Part of a small language model's weights.
Architecture: LayerNorm before each block, learned positions, biases.
Training: a variant of Muon for these matrices, 768M tokens.
Each number is 128 + 24 x the weight over its row's rms, rounded and kept within 0 to 255. Layers, rows and columns count from 0. Numbers have three digits each. The size before them is the row's rms in percent of the matrix's.

# layer 5 MLP down, 384x1536, rms 0.0256, rows 0-213, columns 128-191
100:098130137143137162130162110145130098115153109159138126131081159147128113134137128100147128124210120083144125089112186131150109122169156135160099151133146107128081184118127094128127126105141118
098:135108124134138129121118136144130108123146100114137137116101155143129123120111140132142084133145075168084100145142116104143118085141125141098122144135163112092109170153131113073097154144098137
096:131130147128102126150085107142164143148169080143157165146115135186148118116139149123122162121131137101125122099117128159123140207084124127117137086111094089131143091115162174113132054092112127
098:129136122135137148120134158130099101108145120121110142133184152092102118152106140118097090111127089128127088151103126115135130133106134108098076042151138141122117106138129062135106093170131125
088:148128104140148147128128113118116099133135145080146141138135130091155110121134139132149128139146121118168111133128172118185092119077124123126150173080121105098158116130127130144120172192104118
101:118128143143102113117098177114111126133139129151089133128094119123147159150144124142161159157128059176116141119125161116146140145093119137099115134124143157113070124115146165128102135213121104
098:151158114128123106093121121121083155131072188134140113106171136055153120116148132160092157122116154136150083135128083159085136127113143099110100104146111143114134112132133111105157154122077106
103:171112081134146119137136150138124150054163130127176122092124156170182165149105101126105100118163092143147121091109154115134147120111125175179153137088104141151180168130114095102141109089111135
102:137154149166137137133128121133104098140114167107120127138158096089164129112155112148132159135129150088080156161146139148179116103171117114121092106117085136174101138137127138108164173109154119
096:208109178102156125137093162104147106119136139122137069113122121170101109108116114134140143169122071169151093131105139114138120137116126113102154130090064127148078109137134116106110128136099140
102:139138120147115116129165132146149150178160121116107135104098134131130132169178125137161143124108116115111150093140150158114111131152122151134094132135135112140112135144147136146150126147113110
101:100153102113080098146132117118168172117115163123103115168142125115091120143164130146107089126130146166140100145164146164141116135176080090117093100184170128134126112114133196141118154117124088
096:106130146143157148122166133156090133106117112131177130105077097138073129118125107109124137107081133209118097119171153095074128133159133099159163163104148101138124151137147115140130108131160143
097:130104137119129114132147121142093119149134110083139136086091131138126132138116114130094135154100076125130083132112072150170103117135121112100130136112149105110120162124138182131146106119135106
099:095063127098159099148100142090146122142133130126133137122139128133135114152130111131128105148154077147153153116106181100167136118109127130130168124136169168144140144106141090111147128117122161
099:071130132093150137137151135120162161079090113131061093107102113125134122134117130142140116164132113091139112130146144097142174163129177121127110150125164099127149093097108118124076127084121142
102:108112120123142126153119078116131151101158071138126156139102129155147125149125103082126151119118095134120139133181085108135130119149139084116153117123157153127136091108113158156173144119120109
104:098178104181135103129157129150116138106154102143085132126107142120145128138139117136157100155093057070108168155116158080111167145119143102120131124098152120145129122146163136161095092162124143
107:132105085144101159093108142100124148115129125162110146090160143128112161109166144150170116139139056117164172110081106195129151209092132086132111118139150130158122091119112104132129116142095126
102:106152150108153154124120071119140097149105146089140128156148196125127099125075164124149138158128137114131129103158173153126075148140132122130131111122143141159139097120108136124122123121152091
097:122138152156137092163166148084120116128133128122145103135128152164093160157110107179154136143142135155131185125145104150148137167147135178131028131149149135118170174136132137107120090120179126
098:133108054119184137127120096105128095127122170127152102106107111167156135131152103125114117178129121124124103109106103155108131162099127171117102096137116114136119126128098110134154162106134132
101:144144155116136120087116138135115136122103132100138115134150131117122141087184147107135148099123050116098093123133146133141175098136127147120112105166146115126133098140145138134126116131130136
103:133133163133139136152116115102144093127092103134100140142131132119127119137106131144124139119147178094143130112144142138087155141101124138121113066152133129151152152135145127155209114128119100
100:120120126086159130144096147080137165114193129156092166117105198158134131093128123111127108147116176175109096140145120085156105173132121111072118119141129117125103107129154146087115130157107135
105:156146073114103129133152144146157088119142105126130128106114135115098118129134132153134141109134119092090119101140115102148093105134125159152170168140111137133147116130157113132098114149135129
097:138167124139102130131123157133158145101105120110113128139162134100144124138150166145148178160140109107150122159093169137113085149082153128134159137102152158103165132104112119139096122118116093
103:143155172122141129079087121097125126116117126110127122119162170106125114145138100137143099142141141130083116052115150135118083086114154136138086139113095091146137135118083113108155129083101127
098:099193086090106099101126120184092134108165137141073107158116135151121139124101173135120109094104131110129132126130146146129099110120122117146114150117175135109143115121115113150131117110128125
099:124055102135129132129166130122156119087129160103143115126122172145123129127139126101138177159126162135139093123157114113149127141101146131115096098087118097072079155159131138097198117120115160
099:115121142160137130119115169104158081095154097125105183141128135105121091130109128114139136140082169135107059106149126072117095160146104100108112139149152171124206160126121127167124135132110183
097:121100124103087162144103119165149119149174105118087120110159127163116109103160145126097130125109144125117116137083105128111126124136088093141119101135119130063098106114182124131090131134142153
098:154128087168074111108102142136139076158164148179099118091145100118139152106175132111105129104139146136114141114121168132099098098156119150099158139142085123085116140176127131133072124134110130
101:104136069146144119123147115144130113088131150137116070112124145174145147139144083120140134152130183128151125139161083170111137139059122152139118106163085115116111139091140140132110135150147151
110:123163127093120137087116134180132107126142101098101101179092114094094152135100091145093093130117132133199186142135146116158153085148118112111139140134138121093110096151149120109163146085140137
098:122148167156135131135112121123147150064119135099170105172144118125169142127168157104130119175121114144140091167122082143140085147111107140106151099176149102159135123167146104156101138118083125
102:123080124136128114127084122130162105103126103141103092144137146137099135131155131132130179164110128076123046128161076123099138105174090143104125154113138111087148093107123127128125169079107142
101:092135054175125123125114116109134123088155092112165157154117128120140137124078149096105115138113097182142093127134127078130160132166147127124210120141100125117124151082104143131110128120128136
099:118179120134119089112130143110162134131168134134149144168108126123127156131113159089151110105118135139149135114129126099113135112165099142158165071160135179099141125115150190102153150111106119
092:137117142097142134138124174113114163145150148105146131150130140149108110129138106134135161139161113141113126111120126136139147134152139121136143136116104141105102117172121138120089147129140130
101:078148209177133135160098152122142091119110173115185135145119144149126139139126119144109113115110109144107177101087114155117155131133142180127048140138120124149112128139177114112125139093147097
101:083167099143145113123133110130144125062150170148103131152129117134119133126161165133100114131100125140122134168123122098112149136132150134125146149100163109106103134118112081136093093166119146
100:153086141132083090130106139083122165097170136150146104129117110137093117101130126117149148127126119115169172131131135151157128110161116146113139169123193119144135142138138189150151080125123124
100:093096160172147115147136123148105130142112152099127080114133101097113135133129144071100132095116153183085103128131133165087159103120119110128062113092100163122145150139140127162187113110133096
097:128091115146127128133129152132139154096131118104108143140122163121104123138151108132133137130118132086140085146112108073107085125069119087146115122087156117166153114148134084140150154132080114
099:081132168096106151109088157154103121104104134135142068135109130167121130126140130096124101124103082166138120103149107150163142112123110132162121103193136112111135124136115132107125084107140151
098:111110145120145118104152140135108085117092101116140150170143124127130130130136134150135173085121111185111133167131128100125114115124131113115145128113132129133146128150150171113127089136146146
094:155088134158119095114110149086108068113120154144108129163116112126107157128104126141125169157144129118100107101131086168091156124141086086123157113117106117147106142074100104110108116096103108
102:170139101151149109115130128146135116126160137078163113148140140056111132153123124147126094156167141142089102139061119127129101116134133153127147062150123140125082140125122100122129126104155122
098:138112124123111119115122126162151159107142089133114163114127106073130169117121183150111112125149142139148125169107098131149163124130095120104094106162145141143152148128114141114095131116151102
102:144120062145110101157177122150125142113121123122131175127118128109123106126172108109115130125078124142158091127147083145111123143158124128132157145126131126152087127100151142178117134129145107
107:151129115141068119132164102103149130137168140104176108096118122147119138117134128131141139098141106145108193091144119155123147112135111133123124148170102120128115158134137093149102085110121082
107:113123079148127131145165141120113105083128118155133100138114131163069115098125117146113162139150109155121169141076133099154165068145136103171198165143092116122116128126128113131115129131135115
096:116128107176111131132131167123121155103132098143132152131154128143136128169105144124133102122167113096156165142107150163120125140140188151127112125125110103125099084080146135134140130122132081
103:148141149145115107147112110111118144176146128140147103169128181139107130122179154115151129123121119159112122125146119146157114094152133116076081153126129124106148098126116104144149137140113141
096:153122157123139135157094092146123101149151092155081135157118160123121117167090128152101152124142127089140102117101122145170120134090175133092101124155185145145126130112120110098178145139133107
100:104174087099144157098118119122092107126131122174131121141134175142168150160078127107136123116143183112123122120079135127141153102100130107142160187132118151169131155120110107121148121085127130
100:121145133107113129123130136129176143145123142117121125192154105084129149119111135141110177120139120135122119132148124102118111138146117104135168125118114133108135154113118110153087152145152118
103:143142121150142153122129135120122144141160123121116089128107109086134129114112133154146178123133111119140088109131142128101126144163181157125141128096181109138196126163138133113197113119114129
102:153171118127105147134153163121112136139156107102127108143141104110083124137154132143138197155136097124159133176140149110136132145175146120129100135150121125091111071111100122116102094124094144
098:140145121127124194156120114115125105133138115102093137111120122155084133138121105118135103137091136108129144101112089105140097145145097125134128119152161120135121141149121126164158120103128128
096:138110104145133133144144125115128105141151150103095130110125125113087156152111124215129119122101071163123153132120116182112162123110164120110117079138155141098109158140141127114105121114116127
106:119120139139159147164117117113157092098112097086169190081082174132139138115101106136144114124121132175096148102183133146122154092106162115132135135058139111098143134151139114121101138117200137
105:164107091151124155125119142105115124168142131115126140117108096125181115128095107129129145092100147179125129112081099128150108117142096143130144182128117090147117131122092136104138121133152115
096:128144110142095146161120152162133167134124139093099144134113141151121148170074177140152122115129112153120052118134104158095172121108091053150115140121122125132131138138072109100148125110130119
105:141139120157146116119132142150123112114127114155118153109130110110129137073152115120145171090124141096114130145142109125118100122147134132088110149148093123105078129134157108134140154173144106
104:096148154102136133156113140113114115177103158140118128186117101140159095151164098112098139073104149104112146084168095150131121120101114177129119117181097158185122074120121118146130117063074154
104:069181113120134142088071135139132158144071154164154136120151134125154159090165128124146105113142121174158136102103155178108119091143179150130115135135113117147132182109148096197117145188116058
102:130114162160095092126087140084140109165127126137072145121164141125140093131093126112118107109086142131141115130130154170153141100114134156118144120126125147117097104144164122145092111108143127
097:096147150101149175112134138155158091095103075113142153120147164191101148141104110141129085169131185136132131118104191069114135091113121117101149100124115131145122155126136131158101162124170132
102:157088118165127108153127148122133132107145133125117148140128117133106123125109140140119143154142082085139135084179096141133172159115115109141183153127130135098157147123117172125145132101154109
092:132157176122100126086136138116137119137132191143068161148147125127170143131113117113103122121145185130137146075127173221156137108112087116074143179172109133154127130153125124126125085142100109
087:115161169133130123133126098129099097149090111117125139115138154156125111117106081137151098092133152144111127123115116095146130150129155098117121146142099153136130169173109110109090172113143155
097:120140176095111104088158100085147078114145146153066094175138107127109154111094141109123134125129118131157092124059134056115105137136117145146107108182117155141126143113147161163135099159155148
096:132113159074144141140121143190124148107123179108105138092101123126061114066154102102168098139142127137110174127088102087154098122119112104120139119159119160114127145137096127128095121085138145
101:120153142093112150123131136135114147124122114116093125104110133101094122106134146160124101119178118140144137144124143089141125089125127090106093159116169134147105113111119143115089140065133134
097:112125132131142139148116102110093181144128119163140099073142183129102085099171105094153120175155128151102119123111147099110078071133112136079150124130109125119118106157146109108042152171160146
096:107105132107170149101063141093101096141106152110094112153090115094168135136106126115118127104130160115134146113154154128132110122137089119073156147147177130145108105135150186103161124129109123
100:125141117102125135131113138104123124138072125128141113153125101144109107109120127139129159116083094097180151131118167141104188099084109109108132104111097120136149140136126157136111110091111115
102:154115088093123158152135147100133146144210138167112108120143102130111125146104126112104163122133132121121116102100165159142077169139124171194122182144141120165106093153145106130159114109158140
095:140156106129101148190099146132133132098093103134145121126114090162144091134122092148113089118142088173150138122139085105160129103104108127151116129148112155072147118141104127114074123133134161
097:076156121089096135153171129152106152128123170122145120110167093165123129151184098077092128151152174108171109168122110132146120146130135114128123170149105132155149108072123102123104120108131162
099:103114113123130119132112110156142073105171106128114143116183126113149154118100147134133125112122136140195124140079144127151150111159134100121108146092117102174116142083183157164100079167134158
101:132149137151134121138165137109110135098144153175110132067131122128137094118118114103140152152144118103145099151134128144116141144095144194134089156111104135100069114161147121081135132142147148
098:133110110138135115109157079161073160149141163079138126123109136133173147107111164112111138146172152126093138158163135120124113076153145121111127160136126116143161123112109116103146130142108112
103:137105107159140159145085131140131178143135097094115111092095122111113108119149074166137119125133142116118104132140139092151093122150121135127120126116147130123094137128161127129190178123147122
107:111150176143145139116124167124104168073156112124125106173133090168131135129159121085128153102134156127160188159133101120118134155137091123131111157144120114112124156131126144155146134105163126
098:107142139084117115114157142085124125102121123161127128116144092120127126145131105163115132139106126117109109109141093159136145157107126139141154094110136139150154124139088115127118128131102092
097:136152135134128109125140110152156111127134126105213082118142137115108101118109129131121126095105122131125106074113106149131135137126124145083139101136126181183115128104137117163166172121106117
103:176140125118143124124167111103139138143131114149148115102129171135139117098149154105129156101067136155106125107110154177123156143126175174123091111116133151082144149152121133143126119143149114
104:108139108130135172104139092107110145104125167164073114106123126156161162105143148102134107144100143071176131104141127148122101137127127101104141143111142116070161134123143105106120110107101154
101:126122124162106150152112113113127101128105100156169150125097155092130094169129145116138111191124114158139127145106135147124089114133146157167136077139108117086123137120169166124108126135084108
093:134096107145088126145119121146103133121055152166076135128122123133150120177134138139178095118133173134105156067124116156131134075112120161175107107119170116114163128163121126115105179138128116
100:157112156158137108114133134149141139137101182103154113122135084138122095107111102111143061116133184109113124137079141117089134098097096156116102114127101119084122126147128160135093132096104170
098:121120130109099162129137147123147169132129138104095105153122127161144146109129133152124172101163110103100166185104135140073120099117121113121114141150120131124123102109137128149106122097146097
098:128095157143118121127104107145126117120119132118150136126129140161173103160130109124152155170084095149122070182087107086130105111099113140148101080100140117128123120111116133140129121145145156
098:138122104126126122135111086085118141153177149147126166109155132127155114142178130106132108138133148158130206095155136160127136136106104085093127140101103144069100102138142107126140172168111128
098:111172121180162165104108147149143133145108131107159092140120106093105140130150134155130125117110107113113125142181174100144136163153147140144138170159110137123124141134148129133083118122153130
102:115140157109149174154110136146151150147123130134116153167135194116114137137103090151139169168128113166142156156102067106128093127119148126120120150142082126129144105162124135151130109106141120
101:121138132088138109140135096132139160161129168150113103096148129104111108132123152152091100129134121131113096117156066097117185128126112122120124156154131138095184114126129169108089097145138082
100:159122167153132139119128111085130135122158144175140157071101135093162099127104136144136157149130109157158111129123152146084120128105125165156142175119103126110124094126142134135162128119163107
096:082132160128131166099177162139128095153131148093149152167106115138134154109120115077105132138115115151108119150086151115131100152155152133126129157180168139115080127147129085121086069158162102
099:086125121070186132124130150084129104107094121127090140120138096124165145144161116166118130109139170125113152136169112126110160140098158162129143183131159139103098128142138091139104153122128119
103:118114038114120127136146121125127113126089135120137125095081145125123123142125087118153147170137134150159169081128122100126150100161103126163130078123106133124145124135126169088169152147152176
100:132160072062133180108144150119123117114113114121154123121101125121128136108109137125121131183133147108121149124083114083085137105157109121106130108104156121164135126124104140116109146116140173
098:165161129100092122120122113118141091140153132138148126142111179148118145147130156119114109108127187103135047140123104143156147147099130113145112195101122088099130107128128097172134111112109113
095:145128086131153148146117140106136117096112115144105143092134095110142134135073133147097136110160098165112125116146135114112160171064143135119164107128139135097137135146147166123110055112126173
103:131152158088125157119139116141110129164190093130141135138147132091117131141180145082148131133167109173099091141132148124141118151186138122083075143139114126101121114124142150142078101107152140
106:087119130119121103117110116133124182137154099078063162122098120160156150129151152127118151119113139064140130125160109153099119133177159108118110140108145131134168111119136139123099132171060118
101:142136083098127157154144155116147122130102134100179130168163129120116124141141141094105122110120153166125168123154102154109095111126119134144121129112173134141143133131096078105091088114114095
100:158133156098154075122129092133131117108153150143121121149114153139081130150139167131112106116173114128107106117152122175171147177150093121096107088178096141122130128144126134104117125147144173
103:102159069118105116131143116135131151136122127119195141101130100093116109186188151174107145176149125087105132137133134123132147131133111115145123100177091126146153131150124112153110140161100124
105:114108125126129143121140104109127117124102128145090181129142157096086110117106142167138123132162112159127100122095138120134107160158095157136159121097113144181120141135140069101148133135145131
106:124110110133119105128106134144113115119143164106092148120101122145096129119131123092107128147115144084158097164101112180113120171155117112137144109095131136126140142142133128113193109177132122
102:129120151143145103118111094117127136137129136107087091146132138121139120115154149137108140129155202114151134124150084139097106157145143097132089106138105148108145129074135084159103124184128142
097:148089112079125137157134128141133120110101153139114092139145098150115120128115160162126109095176123065134143131136141119095111124095150185099158113131055109113116135102121095122124136125109159
096:104158124157151133101145150113155119142146102156086122117128154146150121116086119082130123096153150123127096134105192091166170143155126159116159163104119137174119141144095140147151114177132127
102:136126095112144142139151111174087156122166139138093144120104132116131186127121108116130148116098154078133101136108120091145119163170158132145141150129139111140190140143122133086147127130113152
103:104124139128135136120088145089174154151122105126115142159148145133161151109150126138125156124087087090165163171126147116129115148143106115168162171156128112147160106130117154122114102128131110
100:152127168088117128126145137148135109145097126131095067050110117129115078081118139136121138149139151113066137124139149133112147118093121077120151099097139127111147113114092172121160134125099168
097:150127156107150133120153152095120118095168120104152142174114141130174138117129125103133110086143102120091148081111127126102142105147117117163094100146140119069142127151131147151084105189105138
099:151097111127117132138122054121111111142115157112129175112159111109136114101116147131173180146126177147093094135131171095168147109078150125128108107121117157092120137113159103153170108123123115
102:120126126166098134129112112114146096163108169156170110152095107071135078117094143126107145117124161123109173138095114160125106080120132115119144122115084124089148129165109143128130131114131109
101:109142128142128084134151098105135160114141132144101127164144109158133146113140166081131125091144132081145152138104113151142086128105109109116151213177132143210135158146133098117126139125137115
093:118132062171103105101092143187105151129137121124141110138152110096119115141117129127132133091108133103141130143130146093148121111170137144107114104128127124152140114092099084147148135139126089
103:113121101094145148109117103107124132120152102130110149129084133111151142134155134165155139110158134150061056148126142075148108103162107129101155151098109153054102097135094109133129108137145165
096:136167140111115151125147124128120106154178075124156094152147119139120132150132085139136131168118105098148120127131115132133164095158161126151142150159081060137082119174138125109149131058121116
098:119144156140104108134113163133129108129159098073171084159131124115150118210116126145124130140130098131178102105136140118139121071142134146103060143101105146146135119129126130123142117164108128
093:127087167103135126128101157176144145127151125102151125156120140143146119136087104101135138152104184153100123132178111165138128143164136105086135059136123125112051155104143156101137101156141125
099:171111095154158147155105127122136183146153118110172164150126144102120150144106096070130161127101161121153116145144169148166092058106174136113085154090119073117128114143132080132142151121098139
096:117105139147131130135123165124125116148072151122068106134134129129114132102150117112136157133145194156124171103143140157152136120086088125141107100138126138125081139124073122146160138123106093
099:125125141184139144124119148143113137120111132143138098146157099121112134110082107141127110132129143138131153094137110117104125122145149104134093125167156166130078096144171124106081113137160111
097:135143117133136135122115097192146170133117092170064121091105103158138157095175128104099123137139115111141136125148161099055099102077130093092162118135152151100152136095151097157084112122093132
100:119136120081114155142134146151120165102090173102075099133096060166124119139126123068119109119178047159164148140124110126115146094087134120104111117136164152126155102156102107145070096115117135
103:107114121166123162141149185157108100127137105161148115146101120161181114127128125140133142127147061180102146113155131120132164120130112106124099089134080126087137110125111140111130126166191140
094:110135182140148129129129120143129136145126140138105148178118116136132104123112112130130137115100140116139135119144141147094108147093144133123130098151117129170104158141111129120187127141121130
099:128115139153155113121092093072115121138104095125105169139107154145149125122118108167118124137100168157133117125138107183163108153134127151129127112150144123073091083151115104115116119112124149
098:119116074101115101123138183141135117130079175153176140127100160138151118112154122130123135114133145113120166124118124118140137105116110122125066110131152147128116088151122102126145128154120104
097:111144117149123147139154134144140090147132155150102099156140121147115116067122139092135144097100098145147179132152170128144096135156137149135152173099134115133170121163116144128108112110159157
099:142172135123150105135118132153111124104125141100103127119153133126155118153120121122141144051126098114124166155139151092138131129149163120143232163135157138193113131103136154166144105148119127
093:142115162136127112109172129090078105141143143109122133131116103072165128113124132148112128092137142126131108099094138142114125080135136118135144130096144140168117155116116115144129096135156101
099:085112113141127100112089132133138177130113075149096152122134132137143141113104129136112120126120128072157144150131104168079121134157133115130141182150119101117134110128130127158123166137128136
113:123126109165112137120143116152121099121118087120130132130149147159099133126108158144120125154114129105125168086143113090151120098091110131096142146110091120102094126107130144133121108108111102
099:162099145190138161138082109150144143144141115106123157081114160137144118135138124122112114107156097117126135158120101092153154168076106089072154104131167098121132147096097155141076116096118118
099:089123141118144100099086078106138119128089109104118134146166140138164143087142145085149087109155125123110158144127084079115123100133120124091109143118150102118132126129115124136110104081157115
097:128166133125121099122166153136107154157127165117143098132117121112129137132111098137136121159145133107153108168122179217140145099192134185110140126121134135119097150111112169095122099142116124
099:154167133129135140105150131143123117150141118103142120134165128138127111157123134145132137139126169111187129102156071113158150159162123113122128110148131139118106074125126090109112081134159115
097:138115166130180142101152106080139085162164161140141148131136092129121110155100134136121053132104180131150115120129134098129115154147104134100121147144105132113105122154141068088135135109094148
100:134122163112168146146128078126128097165125151143020136125127134138127128124107092155119100112107091135131138137076086111142131110113089150152166090132120124178095118100130177144096145165086151
105:137094095163108108110126142136139138129153099147112102124134151113099109135160092160114158144127189136130103157092158155134085152151130111137177116091098134094129131113097143133111125200147140
098:136091147141165087152115114139122164114131116148143136120157183124108101106111160153120138133114199130159120143155159137143130158124144136129135116148091137080178132120123145119071179156133125
113:109130102112134148099109128110159130117145107128121108137099147079109091117148116150115148122107109114101136130140146079088084095166098141078089127129114174106107083147123126127124138103126129
101:111142145071142138117119114130142118121105144155162107100113147118134142140107120147138080179169136129128132069142133087133123085095139161104149057088135166155170162141138175132078098121142137
099:134132133134160105124098103136115074153135113127118103136160116146159157146144154111129133117146088167110079081135144144112157114196123095133088115151114126104175125091106170126141169108111157
099:164160115137135129129178142145156100083167124122115129103132118035114119112132102131124129099145131180151130127114116116066072099170139108146124112144085114117137143138094138099170094174119161
102:124164098132137123104133109117134140140101107152139093129130095114126155153117147161107139137122155132130076121113142136129164165130135095076138159154142147128138175102122114128120074109135139
098:153186134141131145098175127137157096126112098187156152131122180125168136133118096131119124121150080108097136134116131151134124082061145133117066140131123144081136166140117116105166156116103106
100:162130096141142141127106106110152119149116162138132115133119122164120143146108150130111095096107170126146103130148180128158133150169119169105135095146124135134121122162142159140177154104148128
111:133103178125136155147169148151119127145116135142094088149152116137083125122135153090117112134129135149120073165128126080136144128163109113087118132135151135113139094151139125128102121149142106
104:169115124158171117128143124135136144173185132138192150086148160106097133113137125104120124151167168169122083133125142078149120144168139138173068157117098131127092134150146169104121135182133152
101:165107148108130109136125107101135131141107139127119148111109144106073136112154145126112126066134127130148166155149144162156115145133133098145139144116128129116126115133135139143121120139093116
101:127096105115141173144095091091121087122120116098135122120112144105147159147116144118114132122151087126157118127100106134115091115138151090149142125119103121130108135111124123101157159113153130
100:139114187149111132129130138087135117121166135152121106136157124115107112147135133167100125119095056173130151131118123108092138143134136103132131144103073127125058171138126107136095144084143124
099:132120161098119132142161129137133130111142160146143147126124138138098138140097147127115137136131135090159181147100133098122181108148139137118164124143129125154112113128145159146064113139133149
113:092144141100117108091155132144139077145061156157100072124076105103126120106137142119130158123144107112123143115115124154102139071121116140119107131100173166083161107129142152141113118096152099
108:106150110129167106106144127145158116123137137122141116128126126190145158136140102114127119082094138114091103128163113083129120097155113130123100104142126130181114117092116096119111109121116150
106:088116103085162138121121176166166133072156118145135156106102131144095129115124151156155126121106150081136105136131064110128109170101126110121166128124170105141144128120143169118113133116118139
107:088110099196149100150156136133081145111085183170156091134156137170170128161152080177150122149132153133127105138125107140193129156110104112160116105136076144125143108156132154100091127096125124
092:166117085085097129143140121145129115137153096152114116151117098130120150137113104141202189084107100149126160113137125087117135119124168110166116144124132130102101136121118082124145113150148154
100:131118164186124129129069107114122126115111141171199118143139132139089128117116091129139142153150207143106130159119178103146135059112179099108112124108145080176141137083141134141141095130134130
099:118121139112131107120127167128124141118112108107122138180123155130099115134116126187149127132154178120146137103143124158070113166120139122122167123117158131077106114122128103171087144131133101
094:132116188108158127155110158151135090172137091128149094162146082084159128114165156122095143129159135154164162138107165095129127137089133145136122137114150145098145128126108118159127133151094136
100:141142096110132083121113134104103142106150176118095124166135128072141150116141126142141155151131122132097124136160115094126134138114179143078112165109071108090139151167107130144150133119138151
109:158166114113112114103124117131127107128153133121130119171117074126116123133095162114110155107175132112138156116098122094106120132118141116128148161139098142130088167127123122151097073118200144
097:109127128105125123105091122103121114107091139135153092135136119146108148143165127136109126170114129120135075099104115128099172124126139103140131125107130127096139128157134108122107139132145130
097:125085116085148107122122134114113103114112095140105154118094132088147118090084140125127072135157132157122137141158120169151120157140089117145154115139129107150173155103157149111136133138129141
104:082163129141144118097183133148116141127094111174159073108146125155170136116138158097139159121158170142157140123137110114087095137082136173124139097140135135136170150148125086134152113116123098
103:143132160174119098126119150106146127140156117146172149117137177099146100128134115100113144147136109133123132162151064147174130148132107120105125106102134114151156112146111132122091141151119128
105:125146131116128162106132139143132158117164130121122119104122130137122142084128097182137111142115132114162102130129118121107151136082124092147101130131167133133160157091100123127078129133130124
097:137097107076114134111134130133109095150096092152136118151133095133128096143136106131150166123133132149104177112153144149138139144128101136078145114128135123132106150099125132125111125143109124
095:109125080143136129073169094120147076121143149121064100137105100154102143169161093114137177148140151146148112158097118121105169188104139134101141115102074142140123161119100132095170131107143132
101:122140119161132077150096129123127166112160147157134134186104137107128100142148119089121125127150165092096110093132075161137121140082119146176133113156096100142116120113140125123089143170108137
094:161097137171156113112118136104134074117112135133139145109113094127123118115104156162148112153113133092178159121133168135138120087161119129142082144127131132093151139112093120131133088132090104
102:172130171123146132130083122093162101139137146095118116120129115104159133138165126137109110116151130120135141127109131100143156103122140115144154127083144121089146126132141162116210096142097129
084:131144100120093130116153152121111183165155162145165087110107116183131147115140125096140140150119151120130145156135213177090140159157157105178128175093134114119107144111119126136146073129126116
097:117102128127165108119123169085152115128161079171151086071122138086117144171151096106136154153101098120138158113124077094143136107136107129083105107141137120124138164142078111155168151169127154
098:116096133103142109167123121122119119122138109159102139096135132088123114121159107119096140112118135086155153122137119165129091139140145153115124115132101125116139137147113150127150180089109135
101:110141095145105126129134116112111183114119113176150147091099130122144139135107133126150132147142095085121139093106163151086111150108108137172151146110139104127126132116144124130168160118086117
095:099097154138137111119133174169075091115174096106141125090119145137148110163142079094179120140142098155123115104100130156157129106126157086131160145185108106121115132163101154125087136152160124
103:122083117179114121130114105059123120119106140105152146121147115146111159132100143183124130087110239128137102102161139152146138076107133138150109145129110125160114118126144134135154088092164092
104:114138140106084080119151136127105141150153103144149141153100148111084097122125148146115142111102089077139129107137130122121099151102141114091105126163108135130137098162120133122085132133131118
097:126086178123171158137092127141146128097146172130175159100150159116106137151124134160124136160094116167121146105138110138117138110138156138094176165151129132124072124140142106114122142119094141
098:111108123152125149162105140161149118137121095099120165117154164131118113103119157111126149188090085055115111136102119145086090128140120106117106131156126123079138138160176170146102144146107127
097:148099115100142100145127150106078183142146181144173130125124169113123113107116121107124142108117104161096111158156144157120178113133122140099184156156149145131109153134148121137166134077144112
102:137120166165119102140166165073148104136137108083142076096130096142148122112150152068119091138148151177164156155145123116088157129140117117143093135151107138146107148125133116134058100147133128
098:107139118141128105103113142094141118154100143115111113147079125141141099129101108087113142135106149121130175129176122124121102102122149165171146127143147144120147120154132143129087139091159132
101:121113125183127099134095129175148136116123137155083149105086121137167151129155141129134047142110100125064126146156216131125133109099148170146112159143156126098117114143102124136157147138131169
098:122114155149130110178147116120119143121153136131089212133092090161162145086122127114131107124147195162152139131165120137156135115120150088161123141060098137160118110116101093092072183161145144
098:147126139132154098116094159136114131132107143204144123119081138097137095144107099122135144131107177120091150119104138128136108110139156150100143094140061126131120133116083153089151133151125158
100:145089156152126102139091121128169184127135150176139139116125089139141116122158114149103126192160094149126193159170142150129114138108114100138197108155183117191098101143137165135168159130115171
103:160167102152129134121178110119116108132109134106112087122125138144128164133101112126132109131145143128074120145178136121182154127133161126105106138096180127173114121107142108106192091143141117
108:147099128150131128124110149132158164086129145146118136145136126110133129140100110086113142150120123121123140118094119127104138197106140184157101120108134124132099161140151104170173109144075136
095:154131120167139179144149059139108126153125141081094121109133150170148128125105137064123196121126095160086136095120153152128130163129070097139105095105113119078160173100180154115134117093139132
097:128128163145163113108086192101159157123130151115172145140123090088131141094117153144179144107120155105120140146103112138095154110144135165069132149137130138117123150121165103107159120170092133
106:106099129167146126136111155099131131115135128121170131146122127132127113150141098116104079147128087134089164101112136157118153169097114101141115110078171130115152124101122137107150111150126153
095:130107121130118138118162138173124126130123184157111128127099162110152133176137143128142097121084155170111200151153140108135123103163100114127126162083146104109124119168106177122153112118127119
096:148103130149126099132098125125148151117112140141163116120131163057077106100107129151117140116143166100161100143099165093096121138140138125123135155101117115157133117152130123130154145098133163
100:140126183128154090118125141127135128122146134087140138145108103171126116122158084135107141116103145068109145142151133091088111139150150123159122124156167143152163154141112132182166119128128112
106:109140109081160148125174079108103074106134120070160132145094128129127147123109109115125162125134086164131102142115139100123079142117096103126135113132136160124124181150140099126120124101110130
098:116110172108132125138114118131163171131117092154118144094105126191136105107091129187131143121095133134137117153111126155143157142107106167096086124127145120115139153145126163057102117122128107
097:122144109152122146115167101134072100132119149068169109157140125091147119134155135167124091156127089119114139097129138142148120105116168143113085129120132139134108117125139139089103134107108091
098:102090164154128084144126149115145102116139158112108167153126166105135117119126112136108104139149124068129093157154099131072078153151124059143089169086165160123168125149095125103141180148142153
102:105101149078145158159084090142143137143076134099087160131129111113093127117114145193148136123109154080119055069171119140100124147106090105113148126117132126116141101133110086121137078110114129
097:112164157073118136146079121134129117109118119127114117123138085170160126127133111096115168139154162125121102139044120166103093104125105164108171111121090118147138120090117137137146131104125127